Weights of a small transformer language model.
Size: width 512, 4 heads of 128, MLP 1024 tanh GELU, 21.3M parameters.
Architecture: LayerNorm before each block, learned positions, biases, tied embeddings.
Training: a variant of Adam for these matrices, 4954 steps.
Each number is 128 + 24 x the weight over its row's rms, rounded and kept within 0 to 255. Layers, rows and columns count from 0. The size above them is the row's rms in percent of the matrix's.

# layer 4 attention key, 512x512, rms 0.014, rows 225-249, columns 64-127
size [124 150 115 161  98 151 108 152 119 128 120 115 151 104 131 105 115 123 129 102 105 121 108 133 129]
[[169 126 114 125  58  64 105 105 131 145 165 130 107 142 125  87 126 133 110 119 155 155  72  94 105  82  96 132 126 147 131 149 151 154  94 142 153 152 224 141 138 145 136 157 148 131 113 146 124 139 138 158 146 111  81 184 115 124  78 157 133 139 142 143]
 [153  99 176 120 125 165 126 138 103 122  86  98 166 145 143 149 103 121 152 142 106  72 117 176 136 164 156 135 164 158 134 146 105 106 165 140 167 150  83 158 102 128 171 134 131 166  86 109 135 147 128 122 153 137 139 140 166 159 136 157 116 111 127 145]
 [119 104 128 146 123 121 155 124 104 141 123 106  73  90 130 108 125 110 119 145 115 123 150  91 101  99 116 116  75 122 130 115 139 130 140  77 136 199 128 131  98 124 117 181 138 132 115 145 116 140 149 150 136 138 102 131  93 121 176 111 116 139 141 107]
 [127 100 136 178 129 134 123 103 138 129 123 123 112 125 162 130 134 101 134 173 133  91 107  98 135 106 111 108 157 146 115 114 134 132 138 131 142 210 106 131 166 118 167 114 113 104  45 141 117  95 137 137 179 160  89 121  74 107 123 148 132 157 124  79]
 [103 161 146 119 104 142 144 148 129 130 112 112 135 130 121 123 175  90  96 144 116 115 142 152  96 144 146 171 142 117 120 150 131 146 171 105 153 165 149 142  66 112 147 140 124 152  95 112 109 151 167 137 127 135 102 104 131 116 153 106  97 149 112 159]
 [127 111 133 123 189 164 112 153  85 134 113 110 123 121 120 117 125 147 110 156 101 126 168  84 107 108 108 102 114 111 127 138 153  96 127 136  71 134  95 136 103  80  94 125 153 106 175 128 157 126 137 113 145  94 139 153 121 146 155 106 133 120 138  92]
 [188 112 139 131 170 112 120 122 127 109 127 123 134 134 130 100 107 105 117 164 132 126 123 119 152  91 131 100 138 108 119 155 159 126 123 101 105 172  92 132  92 138 114 165 130 106 162 154 148 122 147 121 133 121 143 100 109 128 128 146 127 121 127 117]
 [163 108 131 120 139 150 104 134 115 122  96 156 154 117 115 146 159 118 144 130  90 104 117 176 110 150 113 124 181 148 129 120 101 120 138 154 148 112  87 170 164 143 154  79 102 141  73 130 123 130 147 119 159 149  85 113 129 113  88 141 168 184 112 118]
 [193 112 124 144 127 114 106 145 122 125 131 157 149 114 121 116 123 126 140  92 133 112 117 178 114 139 157 114 161 145 150 145 118 128 136 175 171 124  96 147 160 163 151 129 136 139 135 135 103 150 154 106 100 130 158 170 156 125  91 158 141  95 147 129]
 [117 106 151 131 150 168  91 130 113 121 105  95 106 122 116 130 132 125 145 147  98  98 143 112 120 128 148 126 155 137 124 115 124  90 129 156 103 161 139 118 146 118 141 128 142 143 125 166 120 165 168 153 132  79 130 165 123 144  98 145 128 121 131 117]
 [178 149 122 120  97 128 145 125 122 152 100 149 127 127 131 154 129  87  95 132 158 166 145 132 122 112 119 124 153  92 113 125 160 153 180 156 139 148 101 105 116 117 131 136 115 101 138 132 129 111 137 118 117 138 160  90 114 123 117 108 116 109 162 125]
 [193 154 111 140 133 110 118  89 144 110 143 138 117 130 152  70 110 115  98  93 130 167 123  87 148 125 133 148 184 110 122 159 165 136 130 162 130 138 139 163 126 123  92 156 142 134 134 138 128 117 166 142 139  92 154 150 118 136  53  99 107 115 119 154]
 [ 94  93 133 105 157 136 121 128 123 121 103 100 137 169 128 158 125 127 145 104 142  92 131 181 118 140 146 143 112 153 146 133 107 136 135  94 117 112 133 134 119  89 135 153 130 183 181 141 170 138 135 106 117 124 181 132 161 108 147 150 133 121  78 141]
 [ 91 115 178 121 156 145 125 149 111 125 107  83 117 112 141 133 126 115 142 210 112  90 143 135 131 152 136 129  96 125 117 120 106  99 146 122  97 159 129 114  69 112 142 148 131 148 118 144 143 151 133 127 155 139 133 125 121 154 171 131 108 125 119 151]
 [ 80 155  96 110 121 129 161 145 121 118 121 141 118 138  97  88 151 143  96 113 149 165 146  95 128 112 122 117  45  85 127 117 161 149 120  76  85 101 139 141 110 146  65 132 130 121 202 102 140 132 142 154 102 112 174 135 151 126 173  65 126  96 142 103]
 [173 148 114 147 115 135 137 102 126 152 163 152 163 103 112  96 139 133 126  87 134 142 109 126 130 143 145 133 183 151 157 120 139 134 107 195 174 101 105 143 132 148 157  75 134 119 107 123 116 145 120 156 114 109 127 168 145 152  64 110 140  95 146 132]
 [117 110 124 133  66 126 147  91 120 129 103 119  86 120 140 141 139 154 135  99 146 136 124 134 129 113 113 110 112 126 120 125 141 169 122 195 124  93 152 108 191 143 157 107 109  89  81 120 122  81 114 146 146  80 135 137 108 123 104 134 127 124 157 142]
 [ 82 120 146 161  72 133 154 145 164 146 139  98  87 130 141 120 125 134 104 137 142 120 124  74 108 101 129 110  80 120 124 117 152 129 132 113 116 162 150 104 136 149 156 136 111 109  82 115 131 117 131 162 163 114  89 153 104 118 180 105 113 140 154 119]
 [153 114 151 160  89 144 142  81 135 146 143 122 107 104 134 122 122 180 111 108 112 124 113  87 125 131 111 120 142  93 118 118 154 123 127 175 139 115 151 137 110 109 119  76 133 103  83  76 156  84 112 124 172  84 133 123  90 111 115 109 125 141 149  88]
 [178 102  81 143  87 118 122 115 121  95 149 133 102 125  93 123 103 149  98 113 131 142 116 126 133  95 137 116 124 129 134 143 176 173 137 146 138  88 119 132 164 168 146 130 134  96 169 118 123 113 141 122 135  94 142 146 135  94 119 154 121 102 154  92]
 [ 63 125 109 118 213 129 103 168 114  95 115 113 153 121 126 121 146 115 129 152 123 129 147 151 132 141 139  99  81 127 138 126 103 118 137  72 128 117 101 166  91 120 108 116 134 174 169 130 122 143 111 104 110 142 150 134 150 121 186 122 131  95 124 115]
 [171 108 117 136 129 103 129 124 133 144 136 158 175 117 156 167 109 121 146 149 122 109 118 147 126 140 140 107 145 139 151 116 121 137 144 132 147 119  81 114 158 126 147 104 120 102 151 100 117 133 138  77  88 159 122 122 126  87 133 180 165 136 128 100]
 [136 101 124 156 114 169  90  93 119 135 156 108 105 171 119 122 100 126 126 137 120 125 105 110 139 116 124 135 204 138 121 108 152 133 114 180 136 131 155 140 159 135 121  83 133 108 115 119 115 121 126 121 121  90 155 145 125 123  84 170 121 118 109 117]
 [148 156 130 132 182 144 140 147 119 143 145 127 132 120 185 109 138 111 160 173 137  98 144 133 144 134 155 101 168 124 143 100  97 109 162 176 111 173 106  96  93 112 138 117 150 166 117 118 119 124  96  88 131 156 147  99 128 134 111 115  94 107 115 112]
 [163 112 166 136 116 119 145 101 124 137 105  94  92 108 122 132 123 177 111  69 107 140 155 117 137 120 139 112 112  93 128 141 117 138  89 165 108 108 170 129 118 174 101 134 119  93 146 117 127 102 110 128 108  75 139 115  92 122 112  76 146 163 138 110]]
# layer 4 attention query, 512x512, rms 0.0171, rows 226-249, columns 64-127
size [157 138 145 122 141 122 128 130 116 129 107 129 129 132 138 129 140 144 127 114 101 117 125 141]
[[120 101 149 120  92 143 131 147 126 160 132  83  97  97  96 143 102 122 173 117  86  91 123 160 147  89 173 107 120 138 137 124 111 119 154 113  93 125 134 163 150 143 171 113 131 204 136 115 152 125 113 134 120 114 129 146 132 128 130 159 125  78 142 153]
 [122  87 141 131 133 153 143  94 147 136 148  74  50 117 136  72 155 105 101 155 170 107 154  97 104 141 142 139 109 120 122 144 148 158 118 138  87 152 178 106  74 138 108 119 114 120 139 115 115 118 136 123 116 111 137  98 134  75 134 138 154 184 148 109]
 [142 111 137 120 122 125  79  91 148 116 184  86 110 138 181 135 135 130 136 172 127 135  95 105 185 111 160 161 126 105 134  57 158 138 145 122 111 162 120  95 142 122 140 110 149 177  87 122 120 122 109 129 140 106  84 110 103 128 126 168 147 138 109  99]
 [134 143 155 151 129 148 127 111  97 149 135 143 171 153  98 112 103 129 129 123 156 134 113 106 147 114 128 107 119 118 134 156 109 115  90 145 158 149 159 138 126 133 147 140 135 100 121 132 126  98  82 149  97 139 124 107 111 114 102 115 135 150 101 149]
 [120  95 116 121 149 126 148 103 127 121 100  64  75  71  97 110 147  93 141 144 128 114  98 130 154 126 127 116 130  95 132 119 153 118 149 130  88 109 145 138  68 150  86 127 126 151 122 104 172 116 119 119 159  83 191 109 147 115 116 109 153 156 149 115]
 [105 102 129 135 154 140 125 128 145 132 139  76  64  84  91 127 111 133 110 130 141 128 101 117 171 127 158 124 100  89 131 124 212 157 139  88  88 137 130 115  86 137 121 137 137 140 163 125 180 130 129 116 129 140 142 119 117 118 141 128 151 101 147 103]
 [151 120 171 142 111 142 114 174 104 163 146 110 142  86 113 131 157 155 141 114  90 103 118 162 157 131 173 115 144 129 142 107  74 107 113 128 116 129 116 157 175 130 163 118 146 189 121 104 177 123 123  84 150 111  96 131 152 107 142 157  98 137 166 154]
 [125 126 108 108 123 131 159 173 105 119 148 135 164 119 105 132 129 155 137 135 102 108 156 172  97 133 140 131 122 192 125 166 105 150 161 123 130 132 135 109 167 125 170 134 115 172 184 136  80 148 113  91  92 132  97 101 157 110 142 192 104 120 139 106]
 [135 107 109 129  96 115 130 141 146 161 143  74  53 130  97 111 116 116 131 148 132 128  93 124 151  82 159 131 151 169 135 125 170 157 141 135 110 168 131 131 118 166 148 125 128 158 105 123 105 110  96 115 140 112 112 122 152 101 114 144 159  97 156 119]
 [122 117 141 137 159 133 143 109 148 128 137 137 140 100 170 106 134 126 100 160 132 150 151 111 117 118  88 129 105  86  93 187 174 169 167 120 126 122 112  93  92 125  90 118 128  69 149 131 119  98 146 154 125 144 144  98 108 151 145 114 114 130 113 116]
 [135 113 157 111 132 124 134 133 121 128 150 171 131 170 128 104 103 150 134 136 157 148 133 142  92 153 127 139 129 115 131 139 161 123 163 128 142 128 134 125 110 121 139 135 132 109 174 168 126 145 114 162 115 165 134 153 108 130 128 118 139  81 121  96]
 [118 127 146 125 124 131 125 162 105 152  83 130 120 133 106 149 108 117 170  96  72 109 161 177  77 124 124 125 126 146 143 131 102 126 123 123 132  70 110 129 134 125 106 151 127 128 160 131 170 127 115 125 103 129 102 137 168 116 128 163 130  90 150 168]
 [123 114 101 159 140 153 117 124 147 164 131  43  80 116  82 146  96 116 159 113 106 126 110 138 164  52 159 125 131 111 137 146 147 128  97 128 114 147 161 129 107 131 126 126 129 169 117 116 172 108  86 134 117 116 138 130 171 114 125 117 163 124 144 126]
 [115 140 135 138 139 120 153  96 108  89  87 143 130 107 117  83 118 134  82 109 167 161 131 107  93 152 112 122 114 133 116 136 146 112  87 120 113  72 122 145  87 117 101 109 130 100 141 118  87 142 186 130 137 131 171 130 105 151 129  75 121 136 126 146]
 [154 138 128 114  91 111 129 175 119  95 157 175 173 123 117 107 128 139 108 149 134 119 128 135  99  93 147 127 138 129 151 136 101 134 195 151 148 112 143 160 187 118 145 117 143 150 106 118  46 152 132  62 126 130 135 163  95  98 143 146  74  94 132  97]
 [143  97 120 123  92 115 158 111 144 124 166 157  89 119 117 131 129 128  82 127 132 127 164  98  81  91 155 163 145 135 108  98 109  98 162 128 139 138 111 124 183 138 164 118 140 124  70 141  78 166 161 144 166 114 116 151 137 124 139 129 133 138 165 144]
 [125 146 105 116  91 135 135  65 107 134 137 114 129 134 150 114 123 113 120 135 153 130 127 116 122  96 141 156 120 129 131  96 120 121 114 135 135 158 148 138 111 118 158  90 135 124  48 121  79 133 122 172 118 142 103 109 104 130 122 113 159 156 109 130]
 [148  82 127 103 100 102 130  65 130 131 137 138  98  75 135 128 121  97 107 121 147 138 129 110 169 118 129 142 143  85 125  84 142 103 133 135 110 131 129 132 122 151  99 104 128 119 107 149 138 127 122 134 152 116 132 141  64 131 115  81 151 152 123 129]
 [ 89 111 101 109 122 104 162 113 122 111 125 155 114 137 148 101 144 166 106 159 133 145 141 110 170 150 110 116 104 161 114 103 142 100 164  95 145 133 118 100 133 133 104 133 130 147 130 131  95 140 151 117 132 131 119 121 103 162 157 155 135 100 129 114]
 [117 157 121 129 162 142 145 147 104 111 118 120 157  81 101  97 133 145 143 123  77 101 112 144 147 144 143 123 149 169 140 128 115 107 152 153 138 114 119 156 128  97 112 103 137 164 149 116 113 113 120  91 137  82 158 102 175 140 116 115  89 145 153 131]
 [121 132 137 116 138 131 112 150 149 130 133 133 147 108 158 155 118 151 142 124  86 127 129 141 139 127 123 142 125 122 112 148 103 109 133 125 137 120 101 131 123  96 129 120 136 140 144  96 139 114 123 115 112 153 142  98 152 152 149 153 105 135 133  96]
 [140 128  88 123 143 102 113 148 135  91  91 137 127 130 148 106 123 129 109 145 150 128 109 119 172 134 151 102 139 122 124 123 196 127 141 129  94 137 117 118 163 148 151 108 148 139 101 153 143 126 133 112 160 137 122 132  79 153 114 134 118  71 122  85]
 [141 115 121 130 139 125 104  97 135 118 114  88 152 152 147 141  98 126 162 137 115 147  88  91 113 104  86 149 121 129 125 145 148 149 154 128 123 150 121 112  91  80 112 146 100 119 147 135 125 131 100 151 107 136 177 124 131 131 127 117 108 124  94  80]
 [131  72 136 116 151 133 159 124 157 133 147 141  70  71 106 125 142 106  90 122 144 109 157  93 107 140 105 128 133 113 128  95 123  80 145 126 114 140 121 135 112 148 102 132 116  93 142 124 124 137 145 121 141 109 136 123 122  96 133 103 169 192 160 138]]